Part of a small language model's weights.
Size: 16 layers, width 192, MLP 768 GELU, vocabulary 2048.
Architecture: RMSNorm before each block, learned positions, no biases in attention or MLP, tied embeddings.
Training: a variant of SOAP for these matrices, 378M tokens, 2887 steps.
Each number is 128 + 24 x the weight over the matrix's rms, rounded and kept within 0 to 255. Layers, rows and columns count from 0.

# layer 12 MLP up, 768x192, rms 0.172, rows 667-684, columns 0-191
[[155 167 150 128 148 158 133  98 136 101 143 146 102 152 186 137 133 103 145 134  83  91  97 113 165 107 156 118 113 118 153 122 128 108 112 158 126 150 118 136 103 153  88 144 140 107 130 118 104 145 134 166 109 147 128 153 119 106 107 160 142  96 127 168 108 144 178 125 135  57 126 146 152 133 115 165 128 115 119  99 108 113  99 125 140 131 127 110 130 132 157 144  88 127 102 101 136 117  64 148 139  93 162 131  92 164 155 127 169 110  82  90 134 151 153 134 152 170 172 135 116 102 149 131 112 149 112 178 156 129 138 134 117 106 138 154 111  98 121 157 139 109 168 130 128 142 130 133  93 144 116  76 142 128  97 125 136 111 171 103 118 155  80 135 118 102  84 114  98 127 100 122 111 146 122 128 121 128  95 154 112 152 102 132 140 128 116 129 119 101 147 175]
 [ 82  99 103 111 126  77 102 110 144 147 162 126 150 147 128  85 190 118 139 163 133 141 140 145 154 107 134 122 104 129 133 111 111 112 177 123 103 153 143 126 142 139 134  77 182 119 146 135 122 183 156 142 164 150 160 119 176 120  91  88  85  86 138 123 114  87 109 116 141 121 107 110 141 133 120  87 132 152  79 144 105 132 141 134 130 127  72 119 149 171 103  90 143 127 126 124 133  92 116 126 123 113  80 121 143 105 149 103 174 163 134 165 122 148 119  99 141  96  76 120 138 103 122 140 138  86 113 110 126 108 109 130 112 128 157 128 158 164 125 133 103 145 119 163 126 132 205 161 109 136 119 117 112 111 127 116 112 143 159 102 151 164 164 127 124 157 152 132  85 104 130 107 117 153 114 111 123 120 126 117  95 211  87 116 108 119  84 100 136 118 137 103]
 [125 159 119 112 139 165 116 117 129 140 121 124 109 138 133 156 130 135 153 161 145 144 126 131 108 122 131 108 119 132  90 147  92 137 137 143 131 126 141 136 114  75 136 164 112  88 144 132 115 158 160 136 116 158 159 136 140 126 161 128  85 156 138 139 129 106 114 123 123  93 100 114 158 124 187 123 142  99 130 111 150  88 123 152 115 164 101 131 146 145 101 119 135 141  97 168 106 125 147  88 133 157 137 148 128 144 163 121 162  86 113 108 150 111 145 134 131 105 141 167 112 134 141 146 147 107 154 125 138 101 135 127  99 136 121  97 114 134 152  74 167 169 155 147 111  90 126 146 108 161 149 118 148 141 146 109 121  86 155 125 129 101 212 135 160 132 135 105 159 166 143 118 125 111 157 149 150 103 130 158 141 144 127  81 136 128 114 152  95 131 154 140]
 [ 85 158 128 144 144 130 118 136 109 157 156 147 123 120 162 155 143 123 111 132 155 168 143 155 137 123 133  87 128 127 151 122 106 125 126 151 120 140 200 102 168 111 140  87 150 102  84 145 154  79 180 157  99 136 138 124 129 129  71 124 114 116 141 166 131 142 150 100 100 101 143 104 131 159 138 118 129  95 150 102 121 127 118 150  69 112 101 150 143 138 151  91 130 135 112 129 126 142 154 147 151 122 137 156 137 113 143 115 146  66  78 141 107 157 156 130 132 144 111 108  88 145 129 153 133 133 158 134 130 115 133 137 133 133 110 152 118 119 131 107 161 135 163 164 117 158  91 183  90 131 130 147 122 157 100 112 139 125 105 109 163 143 128 140 103  92 130 109 145 118  93 152 124 120  85 143 112 148 136 127 127 142 102 147 157 119  97 165 114 173 121 117]
 [135  93 147 140  92  96 124 140 127 158 110 170 130 120 167  67 142 135 144 116 173 168 167 116 164 155  96  88 110 118  96 143 108 137 122 129 117  94 140 168 127 176 132 136 135 127 151 154 157 150  97 114 168  78 166 120  94 129 115 142 163 148  91 185  88 124 148 127 110 134 112 147 114 117 135  86 108 101 120 128 144 142  78  91 116 129 131  87 147  98 135 106 128 111 146 115 145 142 145  99 152 135 138 124 128 134 166 108 137 137 162 101 171 119 162 123 143 104 120 113  48 127 128 114 159  78 111 143 121 159 147 103  73 147 107 116 146 100 139 117 144 173 165 155 126  99 130 137  87 115 128 131 150 119 148 149 171 134 126 123 117 118 122 163 158 141 160 126 116 125 138  89  97  72 145 153 134 119 119 120 166 109 108 133 114  99 141 140 133 115 136 154]
 [127 116 124 145  79  96 114 152 143 113 108 125 116 112 167 154 198 154  83 149 137 127 112 115 108 191 104  92  95 157 141 144 100 125 117 144 114 119 138 120 108 160 147 143 121 105 123  95 109 140 167 133 104  95 167 113 111 134 107 137 121 105 190 116 104  99 147 107  72 158 191 128 114 139 106 101 101 145 140 158 107  97 128 175 135  81 122 147 138 136 114  81 154 114  88 111 115 101 120 141 138 124 130 122 135 147 151 161 100  88 146 127 102 175 146  98 103 118 135  75 143 110 125 163 146 141 106 132 152 123  98 101 114 142 125 111 133 139 138 111 169 120 179 120 187 166 114 139 167 129 159 156 125 140 121 130 110 153 111 131 143 137 133 119 103 125  93 133 139 145 121 148  98 113 135 160  99 120 134 117 105 148 174 148 179 129 148 130 157 184 142 129]
 [112 152 137 156 115 160 133 120  80  98 138 122 103 121  97 114 139 146 110 153 162  92  79  78  80 110 124  95 107 103 156 121  96 122 115 131 167 114 106 139  98 115 148 167 143  73  70 125 119 142 113 110  96 124 120  96 126 119 129 139 152  95 103 122 108 101  93 166 130 141 140 152 114 166 152 158 113 160 113 134 120 152 160 141 134 127 155 110 145  95  70 117 121 115 108 159 132 143 111 127 144 173 117 140 130 129 138 126 153 165 114 170 160 108 155 150  88 123 138 144 127  95 112 116 106 126 136 146 112 138 142 134  65 142 130 119 116 130 144 143 117 146 132  94  95 177 136 140 124 151 145 154 138 119 111 150 126 150  93  77 106 110 109 138 120 140 120 140 107 118 170 125 172 110 105 115 182 123 126 102 137  97 153 163 127 144  86 115 172  98 113 120]
 [111 161 154 144 168 107 166 140 169 141 191 118 107 133 142 142 157 100 190 108  90 127 112 129 147 175  99  86 115 119 144  74 107 119 164 125 112 144 103 102 156 101 118 137 130 163 139 146 133 131 113 146 166  92  74 121 138 136  97 115 125 115  98 176  71 154 130 133 140 137 119 116  98 146 125 116  95 104 139 109 116 104 141 112 121 130 130 102 137 129 147 164 132 130  85 177 114  76 126 111 149 116 116 125 143 160 133 105 118  75 123 114 123 138 165  93 137 155 151 160 132 131 148 130 120 101 143 110 148 134 137 120 138 127 150 109 156 157 123 120 159 129 156 122 147  85 105 130 168 148 135 143  87 151 108 160 142 151 110 123 117 169 151 112  93 106 139 161 146 112 110 114 148 112 146 143 123 151  82 168  84 116 162 102 106 157 111 162 160 148 128 166]
 [123 168 130 112  76 136 103 163 126 143 135 165 131 127 127 105 127 138 145  88  92 124 146 152 137 134 128 122 107 104  73 140  93 138 141 111 136 143  96 116 146 143 129 122 127 126 184 144 127 141 144 119 135 134  82 136 152 108 146 136 126 115 129 105 130 111 125 191 162  99 152 171 120 153 129 145 153 136 159 164 124 124 136 132 119 140 132 107 119 101 157 137 108 124 154 153 142 129 154 131 152 104 113 102 127 114 117 147 103 127 140 124 184 112 118 143 136 133 108 142 121 106 131 117 131 142 148  94 119 118 130  70 114 172 194 123 119 104 141 112 109 125 107 102  98 106 135  98 130 136 135 132 139 159  89 176 129 125 128 116 136 102 119 142 120 124 164 123 133 170 144 116 107  53 116 101 177 138 116 126 130 120 162 120 135 165 145 172  93  87 145 163]
 [116 188 124 156 116 118 129 145 195 114 140 165 154 132 122 141 154 164 164 128 113 102 113 105  95 112 154 123 106 140 126 134 107 117 143 122 124 100  98  99 135  87 108 152 139  84 115 152 114 117 128 117 128 104 129 136 105 143 131 105 131 105 160 141 162  92 137  95  84 131 109  81 149 148 159 138 110 141 136 152 108 155 123 169 142  84 105 134 108  97 187 151 144 124 144 153 142 133  95 112 176 161 142 100 154 151 116 118 152 101 118  93 104 103 138 107 141 173 125 121 110 119 107 169 124  93 113  71 132 109 112  98 104  80 103 145 149 150 208 148 133 183 106 101 124 158  63 116  96 118 112 143 132 127 131  59 149 139 113 167 125 116 134  81 139 127  91 152  98 142 149 167 166 128 148 139 119 132 118 159 151 158 133 108 101  97 108  86 114 133 131 163]
 [168 167 145  90 116 155 125 144 154  88  80 133 173 128 130 110 178 128 126 151 101 134 151  98 128 113 109 127 129 115 112  95 156 151 143 112 144 127 111 139 120 130 150  93 134 159  93 140 115 101 153  65 107 107 127  97 156  92  92 161 122 126 132 139 170 105  56 117 109 101 124 153  92 202 130 191 173 117 112 102 123 129 102 136 101 111 122 137 133 145 122 128 104 123 124  75 123 173 157 144 194  93 123 139  58 107 130  93 173 158 107  95 165  88 160  95 114 141  92 121 107 128 177 141 159 133 128 116  82 103 126 116 164 101 144 107 105 114 136 141 126 133 149 117 100  98 140 136 166 153 173 119 108 132 126 145 123 188 158 137 135 120 108 141 115 135  98 132 146  93 135 136 129 117 136  93 123 170 109 111 107 101  84 100 115 115  97 128 118  78 123 155]
 [154 124  93 138  87 129 105 119 108 146 125 136 139 146 121 148 138 113 149 157 126 136 133 114 144 137 101 141 140 115 121 121 163 109 103 136 127 125 152 130 174 112 126 142  79 139 119 156  98 115 139 107 131 146 149 140 142 142 154 109 132 136 126 119 122 147 147 127 146  98 127 128 128 126 145 138 122 130 153 122  70 128 136 114 173 139 107  85 134 110 139 180 169 155 201 120 141 122 171 115 137 168 107 133 125  99 143 108 171 128 106 159 134 117 101 134 135 126 116 172 111  79 103 112 126 131 161 127 111 108 124 123 136  99 156  99 146 130 139  97  95  94 148 121  95 160 131 138 188 116 133  80 138 154 157 150 189 143 147 113 139 122 156 127 137 142 131 159 142 118 144 122  98 114 102 143 190 160 120 152 112 110 109 121 133  98 133  90 129 131 131 136]
 [161 118 123 133 124 115 146 129  54 113 125  93 170 127 151 110 134  83 134 120 130 129 163 149 168 169 145 120 133 118 166  96 115 124 129 134 100  66 141 100  81 108 152 151 133 152 131 108 139 133  93 125  90 143 117 126 101 102 126 118  92 138 141 129  98 117 130  96 106 154 134 106 136 129 134 130 135 115  88  99 120 115 139 126 126 118 161 124 143 147 147 117 150  93 130 138 109 123 127 151 131 138 123 103 124 127  94 130 143 119 140 188 109  67 105  90 154  89 150 111  73 144 147 124 115 174 100 142 146 162 121 113 144 140 143 142 150 143 126 148 124 149  79 117 127 146 106 123 140  96 103  99 144 147 108 109 120 143 117 101 135  97 155 116 128 109 114 162 127 142 111 108 103 100 126 148 181 126  80 140 151 135 149 117 118 145 133 105 158 146 118 134]
 [104 112 130  82 145 101  67 153 144 117 122 113 126 138 137 148 100 153 135 125 125 109 149 116 156 156 161 110  81 131 118 128 118 164  82 110 148 150 161 131 104 132 152 114 138 144 132 122 127 126 109 125 148 159 141 138 121 127 138 143 158 151 103 108 127 111 105 168 129 110 139 131 130 106 134 122  97 118 127 108 105 138 114 135 123 101 133 112 136 115 115 136 147 117 148 130 149 141 147 180 104  86 158 130 150  76 125 103 163  90 141 125 149  76 100 119 128 152 139 142 135 139 113 132 104  92 115 107 147 108 135 178  75 107 136 128 139 134 151 107 160 105 151  93 104 129 157  95 106 126 109 138 116 131 143 145 112 100 162 148 151 114 122 155 158 126 142 172 141  74  87 125 152 118 105  80 157 151 148 162 166 154 145 140 117 132 100 105 143 139 140 136]
 [133 140 103  96 135 136 141 139 121 150 120 119 144 149  99 139 136 175 138 138 142 110 102  78 114 126 125  94 126 179 132 125 123 102 137 130 135  85 140 127 142 107 162 153 125 140 163 150 129 114 135 157  97 140 123 106 137 147 104 118 156 110 166 127 125 123 115 130 123 131 144 146 144 102 150  93 174 183 120 117  70 150 107 123 148 101 136  72 124 125 125 160 118 130 148  77 144 122 117  93 137  89  74 151 130 139 153 115 179  89 109 137 116 141 123 107 127 128 153 106  44 122 120  94 111 103 172 160  54  95 102 127 126  91 111 146 101 134 133 130 147 142 171 139  83 148 136  97 114 120 162 110 127 110 130 133 120 114 143 131  93 135 130 131 104 121 147 149 134 124 168 145 143 103 141  89 114 116 163 117 116 144 181  89 147  86 140  91 153 107 133 109]
 [108 165 146 149 129 115 114 130 101 156 173 126 126 108  41 142 131 155 124 153 135  63 119 119 115 148  74  93 111 123 116 123 170 103 162 130 150 133  65 165 103 103 150 130 151 102 117  90  80 150 104  54 155 143 131 140 115 152  94 117  83 158 156 107 170 179 133 137 129  84 145 120 136 152 127 149 140 115 132  80 105  88 118 127 120 111 121 135 145 105 130 151 141 136 130  97  90 148 132 142 114 158 142 141 101 140 138  88 130 124  98 152 131 132 150 143  78 141 125  94 138 134 156 160 128 118 134 125 119  73 117 121 136 103 134 136 101 138 147 169 149  88 136 151 103 141 161 180 145 156  88  85 107 136 134 174 162 116 125 131 132 109 127 140 161 106  78 112 116 131 128 143 128 123 112 147 111 155 121 133 111 148 160 133 126 142 136 148 145  92 115 131]
 [ 73  58 104  84 108 122 136 105 163  85 152 125 140 142  89 132 150  85 116  92 125 131 151 107 121 128 113 124 110 119 146 120 122 116 106 128 129 160 138 112 153 157 130 135 133 133 176 127  75 114 135 171  92 130 105  89 159 154  92 113 144 145  89 123 163 113 147 156 154 109 138 100 168 107 147 141 137 135 133 133 154 151 175 133 116 147  63 102 163 139 106 182 126 135 123  95 143 120 182 127 116 150 100 139  91 163 158 153 128 128 127 153 154 100 125 176 123 146 166 142 119 168 138  93  94 202 140 141 119 129 127 120 152 117 139 117 136 164 118 114 123 143 151  77 116  93 114 147 130 128 128 175 105 112 154 161 145  97 128 142 139 106  91 122 114 147 115 152  93 100 157 115 100 123 120 187 139  97 161  75 141 120  88 141 127 117 118 139  99 143 171 110]
 [164  92  93 132 103 117 140 138 120 130 135 167 142 132  93 154 123 146 122 145 126 106  69 157 157 137 136 109 120 155 127 125 112 140 145  99 160  84 114 120  97 165 126 122 131 134 135 109 142 144 143 127 163 105 130 144 108 129 146 169 209 146  92 113  91 111 164 170  96 103  91 199 123 158 143 183 129 126 159 115 152 108 147 103 119  76  96 102  98 132  96 132 128 140 129 145 116 106  96 141 111 145 151 174 181 153 146 138 153 126 110 131 156 114 163 117 115 128 124  87 137 126 132 135 135 141 102 149 131 161 160 138 155 117  95 146 112 119 109  99 136 150 132 125 127 111 147 152 156 111 119  88  77 123 130 107 186 147 158  96 109 123 112 119 145 138  82 137 192 135 108 135 125 123 158 151 117 114 118 119 208 160 114 141 116 164  97  91 143 122 144 124]]
# layer 12 MLP down (transposed), 768x192, rms 0.185, rows 667-684, columns 0-191
[[ 94 132 140 107 151  77 153 154 148 103 133 119 108 132 110 133 104 118  99 150 159 133 103 121 144 107 174 136 111 128 111  70 101 119 118 140 172 120 134 154 130  99 146 161 110 150 128 111 131  97 164 177 108 115 168  96 107 121 138 121 191 205 157  96 134 109  82 128 181 121 132 153  98 123 167  96 119 163 107 113 149 169 165 140 174 131  89 104 125 132 126 161 116 101 121 133 105  95 158  69 130 151 130 144  91 123 141 110 101 113  94 135 125 113 101 140 143 150 104 124 135 168 103 128 128 184 148 163 124 166 136 105 129 130 151 158 106 134 145 119 127 104 127  80 101 151 132 129 118  92 156 155 142 119 153 140 122 121 110 149 114 116 189 132 106 129 120 117 155  97  83 143 117 150 135 142 118  49 119 135 143 104 132 155 116 174 102 111 189 150 124 132]
 [121 156 186 108  97 134 146 129 142 126 122 183 121 150 167 137 130 145 138 127  77 131  91 115 118 104 109 159 145 168 121  77 171  96 168 121 166  97 141 105 149 116 121 121  89 111  98 137 119  69 136 102 120 131 108  72 135 146 135 141 127 176 147 113 129 125  77 146 126 131 135 120 123 153 100 126 122 138 120 107  96 135 105 113  90  98 144 144 146  92 152 178 128 128 119 133 118 164 139 117 137 135 168 127 155 118 148 133 130 146 125  96 114 130 132 119 113 162 142 117 128 149 141 156 131 136 118 138 133 144 122 115 109 122  86  65 128  79 149 141 115  93  91  70 141 100 162  98 138 120 131 177  93 133 134 102 110 160 119 183 155 104  89 109 118 122 172 152  99 105 187 114 175 133 129 137 136 120 125 116  97 126 143 118 171 125 208 128 127 127 115 117]
 [119 111 113  93 106 131 109 121 155 126 104 110 158  95  89 145 142 140 168 165  93 141  82 147 126 133 146 118 182 116  98 109 186  96 136  96 107 116 177  82 119 140 119 141 123 182 143 151 144 155 115  67 145 137 148 117 145  93 105 142 151  94 101 129 166 124 105 162  78 126 137 156 114 103 108 145 124 100 165 127 134 129  83 126  92 126  90  94 126 126  88 124 157 122 151 110 129 125 127 146 158 127 115  92 126 130 156 130 122  80  65 117 113 149 143 139 138 140 144 148 136 150 126 116 121  97 169 106 160 165 133 173 129 145 121 136 106 142 157 110 127 141 159 153  77 138 155 100 161 154 118 143 167 104 108 126 109 131 109 124 125 110 129 106  88 100 115 120 148 116 126 121 108 125 128 131 148 139  91 109 103 137 104 164 161  93 106  97 145 134 130 145]
 [141 116  89 128 118 110 119 164 187 121 126 121 156 131  88  69 137 146 103 109  95 125 103  88 129 155 156 151 113 158 100 165 149 155  98 116 163 124 121 114 125 115 167 138  85 130 129  85 143 114 132 114 122 126  96 144 114 152  87 135  76 146 124 108 148 142 130 123 136 153 129 147 169 149  90 123 153 133 125 106 124 107  68  99  99 173 149  93 144 122 150  92 145 131 116 116 130 123  95 121 117 161 115 119 123 127  94 138 145 110 147 185 118 134 134 142 142 137 152 153 151 134 143 130 130 144 121 106 115 129 130  91 145 138 115 147  96 151 153 122 125 126 100 130 132 145 144 161 114 145 149 101  93 139  99 104 124 102 137 139 130 122 127 111 117 169 105  93  91 120 131 113 137 133 165 117 108  88 123 158 143 151 193 130 152 115 134 104 133 113  93 147]
 [100 141  96 108 113  89 173 113 122 159 123 121 106 119 133 114 114 114 154 146 102 178 117 118 169 146  83 180 121 157 151 177  90  93 148 120 114 133 146 105 161 102  77 136 132 128 106  89 122 113 131 121 154 123 168 120 159 128 119 134 174 112 191 138 134 122 117 183 123 148  86 108 179 157 119 101 147 150 149 120 118 127 152 138 136 132 143 114 146 153 126 126 127 134 102 127  91 147 151 108 136 125 113 114 117 162 124 125 166  92 122 111 147 115 115 170 167 129 103  98 177 122 105 126 129 146 129 103 146 124 162 105  82 126 117 159 164 123 140 158 121 115 109 130 128 126 149 134 138 149 103 139 143 122 121 129 135 145 104 122 125 124 112 151 171 145 100 155 108 141 152 127 154 150 106 129 125 152 148 109 117 120 137 129 148 112 146 106 148  95 170 153]
 [138 136 160 116  95 169 165 114 158 118 131 143  78 108  85 112  51 124 129 156 126 100 103 164 115 130 161 119  97 146 103 103 158 123 102 161 184 157 107  99 111 104 103 124 134 146 112 110 140 141 134  93  95  99 113 112 155 131 145 142 122 137 130 108 169 137 112  95 125 143 106 105 208 160 112 125  95 140 118 118 141 145 136 146 113 183 148 148  88 147 121 147 144 170 131 140 112 149 153 165 101 120 111 104  99 130 166 127 130  99 127  73 115 112  84 132  95 108  82 149 126 121 112  91  80 167 114 108 124 159 147 139 114 116 122 102  99 124 139  94 106 108 119 172 119 147  97 133 104 124 137 150 128 184  92 137 119 123 153  98 141 156  99  89 133 154 140 132  87 119 146 115  65 116  95 188 149 170 121 169 161 113 154 110 130 108 109 131 149 135 124 161]
 [119 143 182  79 141 118 109 139 131 154 103 156 115 179 121 140 132  95 113 114  84 122 139 154 139 165 140 127 155 142 100 119 162 120 166 143 121 138 152 136 110 118 157 137 140 153 147 132 115 154 100 115 132 119 133 142 147 128 144 122 122 114 143 148 156 151  88 152 160 130 107 129 120 125 144 113  89 111 127 105 131 156 119 113 148 131 140 166 149 185 157 125 125 150 109 145 114 127 164 102 123 112  97 132 147 147 124 135 132 131 139 160  90 133 137 115 128 133 101 146 121 139 146 182 127 152 127 154 191 101 133 130 128 137 104 124 118 126 150 124 169 155 150 126 191 115 142 110  94 141 119 142 107 162 110 125  95 140 123 149 130 139 135 146 151  96 118 139 163 172 145 141 106 121 135 102  83 127 146 154 123 153 123 122 155 102 154 134  81  89 126 163]
 [176 128 151 139  94 117 103 132 117 133 110 146 129 127 138 126  91 130 132 125 134 157 122 167  93 126 137 106 150 114 118 146 138 133 152 107 133  82 144 145 142 131  99 151 104 103  85 111 134  95 154  92 145 143 170 120 101 148 149 145 163 131 181 115 128 115 141 109 183 131 121 137 111 101 116 126 135 153 112 116 111 154 130  81  99 114 120 163 124 166 142 130 106 135 175 133  75  96 171 116 115 127 182 140 149 171 124 113 151 146 142 141 143 124 118 144  99 113 105 106 150 136 104 189 165 150 144 139 122 140 151 128 103 127 153 126 128 160 125 161 144 141 140 162 119 150 115  97 118 166 138 146 157 104 127 113 201 124 142  97 131  84  48 126 127 132 130  84 133 119 142 170 128  62 115 108 135 135 154 112 149 130  93 132 122 102 143  92  84 135 126 131]
 [ 79 163 135  65 140 121 116 114 125 106 128 117  97 178 132 161 115 172 149 162 114 127  88 151 146 163 153 124 174 119 103 138 114 114 127 105 129 121 124 125 110 125 142 113  96 133 100 146 116 126 119 124 132 134 107 113 119 170 100 107 157 112 110 111 140 126  65 138 145 114 100 122 130  86 108 132 164 116  84 133 140 130  88  97 102 123 129 146 107 114 145 138 104 109  94 120 155 150 106 102 151 104 121 151 137 156 142  93 109  97 136 155 137 133 119 146 133 112 138 112 110 101 120  95 124 108  95 160  93 110 128 128 109 114 114  88 109  95  86 166 103 129 134 119 145  61 129 101 124 107 104 134 122 117 139 115 146 100 157 153 139  83 133 111 138 122  64 122 134 135 134 102  97 114 135 103 114 172 109 129 133 125 117 132 155 111 153  86 123 100 120 157]
 [ 77 144 107 156 105 106 178  93 130  74 100 162 148 109 115 123 176 130 118  92 104 125 149 133 121 117  91 113 126 128 106 118  85 110 101 112 119 151 107 104 131 114 146 138 106 122 128 127 125 130 154 186 111 134 119  97 126 133 160 162 109 138 118  80 101 142  94 120 133 139 115 150 164 117 111 117 111  88 142 101 119  73 120 136 113 148  92 141 149 126 126 111 131 107 132 156 159 155 124  97 107 149 116 147 105  86  95 187 151 138 110 121 150 130 150 149  86  86 115 111 149 169 118 140 123  81 140  93  98 117 106 102 104 107 109 167 106 113 119 150 115 156 114 139 154 120  92 208 100 161 166 157  72 144 114 119 118 157 102 133 121  98 119 107 106 127 112 104 174 152 154 114 131  37 125 134 150 128 148 121 138 186 138 107 152 129 136 126 100 119 100 144]
 [131 134 125  65 132  97  86  68  93 133 153 102 102 112 158 124 131 142 138 165  94 104 102 121  84 161 128 138 130 125 153 160 165  82 149 132 118 106 123 116  74 161 141 131 104 150 127 129 162 142 139 128 148 125 113 134 110 125 148 120 187  78  93 106 141 158 137 161 164 165 159 130 163 145  96 113 158 158 125 114 135 123 121  94 125 121 156 118 122 115 127 172 130 131 106 155 105  84 102 113  78 168 186 130 163 147 139 133 134  83 131 134 138 121  98 110 138 112 130 136 144 139 149 116  98 202 118 118 115 134 157 141 149 104 131 155 130  81 187 137 157 126 138 130 122 103 137 130 132 126 104  99 144  99 109 138 125 136 156 112 143 135 107 181 110 167 159  95 136  87 107 137 114 149  63 154 131 156 135 108 126 109 153 112 130 163 159 150 123 149 157  93]
 [106 137 123 141 151 163 121  76 157 133 136 125 163 127 117 111 124 119 130 107 152  70 116 127  64 111 154 156 114  97 135 142 112 135 146 101 106 106 120 134 103 157 158 131 119 102 129  59 174 145 130 117 129 148 143 143 115 141 131 142 134 109 122 126 138 117 123  71 156 121 118 105 100 142  92 115 143 153 105 130 134 137  97 138 171 145 149 114 139 125 106 167 113  90 114 154 104 103 100 156  98 148 101 156 133 124 145 127 120  96 107  95 125 118 126 144 124 126  86 103 156 135 110 193 115 111 150  87 162 160 157 164  81 112 166 137 102 165 158 130 149 161 129 133 139 134 164 155 146 140  86 142 162 107 127 121 125 161 138 124 144 122  97  89 147 147 118 133 109 119 130 119  98 102 120 143  81 104 121  89 115  89 112 111 132 140 143 140 115 188 138 105]
 [127 119 128  88  92 138 147 158 146 118 115 114  79 140 116 147  76 128 152 108 112  78 151 110 117 130 144 132  98 147 123 160 104 126 135 103 143 123 120 141 174 120 154 157 144 145  95 136  97 147 112 160  93 111  75  92 133 109 145 124 143 113 109 142 152 135  96 128  81 156 131 119 120 116 129 104 113 131  93 153 121 143 117  80  98 119 102 121 119 121 111  82 117 155  60 150 151 106 128 130 154 107 101 146  93 133 155 122 128  84 131 127 125 126 133 137 102 136  78 154 152 110 117 137 105 108 173 106 142 112 123 136 128 122 149 118 147 112 110 135 109 152 134 118 116 107 121 178 127 137 133 118 153 144 100 107 102 111 153 125 132 121 122 106 144 144 137  95 130 102 100  97 136  96 167 141  89 161 118  95 132 105 101 162 137 100 115 137 139 119 118 107]
 [146 135 148 112 142 177 166  94 141 156 159 152 122 131 113 165 132 150 139  71 119 132 150 126 141  99 108  98 137 161 124 119 113 110 156  97 140 111 117 147 123 146 122 139 108 133 106 116  84 126 133 155 104 102  93 118 134 174 131 122 139 129 117 149 134 122 114 134 145 130 138 151 119 160 149 117 101 126 149 114 117 144 140 105 168 125 111 118 100 146 146 149 105 134 151 155 109 127 127 153 142 133 133 128 105 122 137 119 123 126  84 123 161 137 114 128 115  94 103 112 133 120 143 149 121 158 112 181 119 118 109  83 117 131 150 151 132 163 113 127 112 141 128 121 117 134 134 150 169 148 101 141 131 149 123 156 129 144 116 122 123 111 136 119 123 113 143 106 142  98 148 126 120 134 129 156 108 111 101  91 104 120 154 165 110 112 125  88 114 129 141 147]
 [139  93 117 102 132 139 127 150 114  88 133 157 109 127 129 140 115  81 115 150 119 140 121 123 138 122 168 135 135 152 117 117  98 166 183 136 152 151 107 139 117  89 165 117 127 117 152 142 170 124 121 101 152 106  88  94 146 111 142 121 108 119 120 119 121 125 126 137 121 127 174 116 160 137 118 116 129  71  86 154 150 138 108 121 162 175 101 143 118 122 135  57 146 163  79 136 122 146 130  73 136 123 151 135 103  86 116  79  88 114 110  82 116 135 119 125  86 130  85 117 154 135  98 130 143 129  79 121 137 116 130 158  93 136  97 127 159 120 150  87  94 128  96 143 134 109 126 126 125 119 130 121 141 156 110 103 137 130 155 104 142 148 101 141 119 128 130 108 116 161 148 124 128 169 157 153 138 146 133 140 160 108 110 155 124 116 154 114 137 110  93 129]
 [146 128 126 135 128 129 104 148 129 172 111 117 122 100 128 138 121 124 144 124 156 128 143 106 119 118 139 130 133  87 135 133 106 187 104 131 110 105 165 149 169 127  85 158 103 112 127 136 133 128  97 152 127 141 125 132 133 127 138 103 138 158  90 147 126 102 116 107 169 150 160 131 131 155 124  99 109 184 140  98 141 118 127 111 107 135 134 119 154 140 186 163 116 135  84  87 173 110 132 145 122 124 104 140 144 127 111 150 110 132 168 105 130 101 134 181 198 107 132 136  95 145  99 177 120 144  67 150  95 185 158 121 165 101 125 175 134 101  89 130 142 127  98 146 152 124 119  86 122 127  95 162 150 125 141 137 131 151 133 129 116 159 127 110  77 132 115 105 141  87 157 150 125  98 114 125 135 101 138 109 121 110 132 134 123 154 134 126 137 145 112 122]
 [118  73 123 145 144  97 112 115 123 119 143 100 141 117 159  77 117 168 117 145  89 138  99  95 107 133 126 185  71 119 171 111 129 138 149 195 124 125 141 162 119 105 103  95 109 142 135 132 174 124 157 176 165  69 170 174 140 101  92 158 109 180 110 179  90 150 124  97 156 164 120  58 121 121 133 130 148 140 112 107  61 125 127 137 148 114  90 117  95 144 116 131 122 137 144 107 137 140 153 140 116 130 133 122 174 138 126 129  99 120 102 120 127 147 154 134 140 124 137 138 179 154 151  81 157 122 134 105 138 113 129 135 138 135  69 131 163 145 134 152 137 137 160 127  84 147 104 131 142 117 134 172 116 110 157 163 112 124  98 101 134 120 142 170 122 124 138 112  97 105 148 155 169 137 121 119 152 136 138 107 151 143  96 101 104 120 133 177 127 160 156 126]
 [123 107  91 103 145  93 132 125 127 147 119 114 121 129 114  90 105 117  74 154  84 120 173 175 134 142  99 107 115  90 128 125 142 124  99 162 122 128 128  94 108 110 138 126 145 113 133 131 166 141 164 150 133 126 150 151  92 102 141 120  56 117 153  79 122 140 151 127 103 160  70 131 134 115 170 104 120 148 134 120 123 157 133 139 153 127 134 138 160 110 112 162 138 168 119  56 135 108 146 161 123 120 162 143 156 108 160 104 120 125 144 123 135 124  76  94  89 106  94 114 153 139 175 130 154 155  95 110 114 175 108  87 131 125 124 112 125 155 134  82 142 114 131 122 170 141  99 195 122 158 119 137 151 162 121 129 143 115 142 126 139  84 169  91 106  98 152 189 124 123 153 149 119  85 111  94 186 162 118  92 128  80 136 110 110 116 107 127 145 140 152 126]]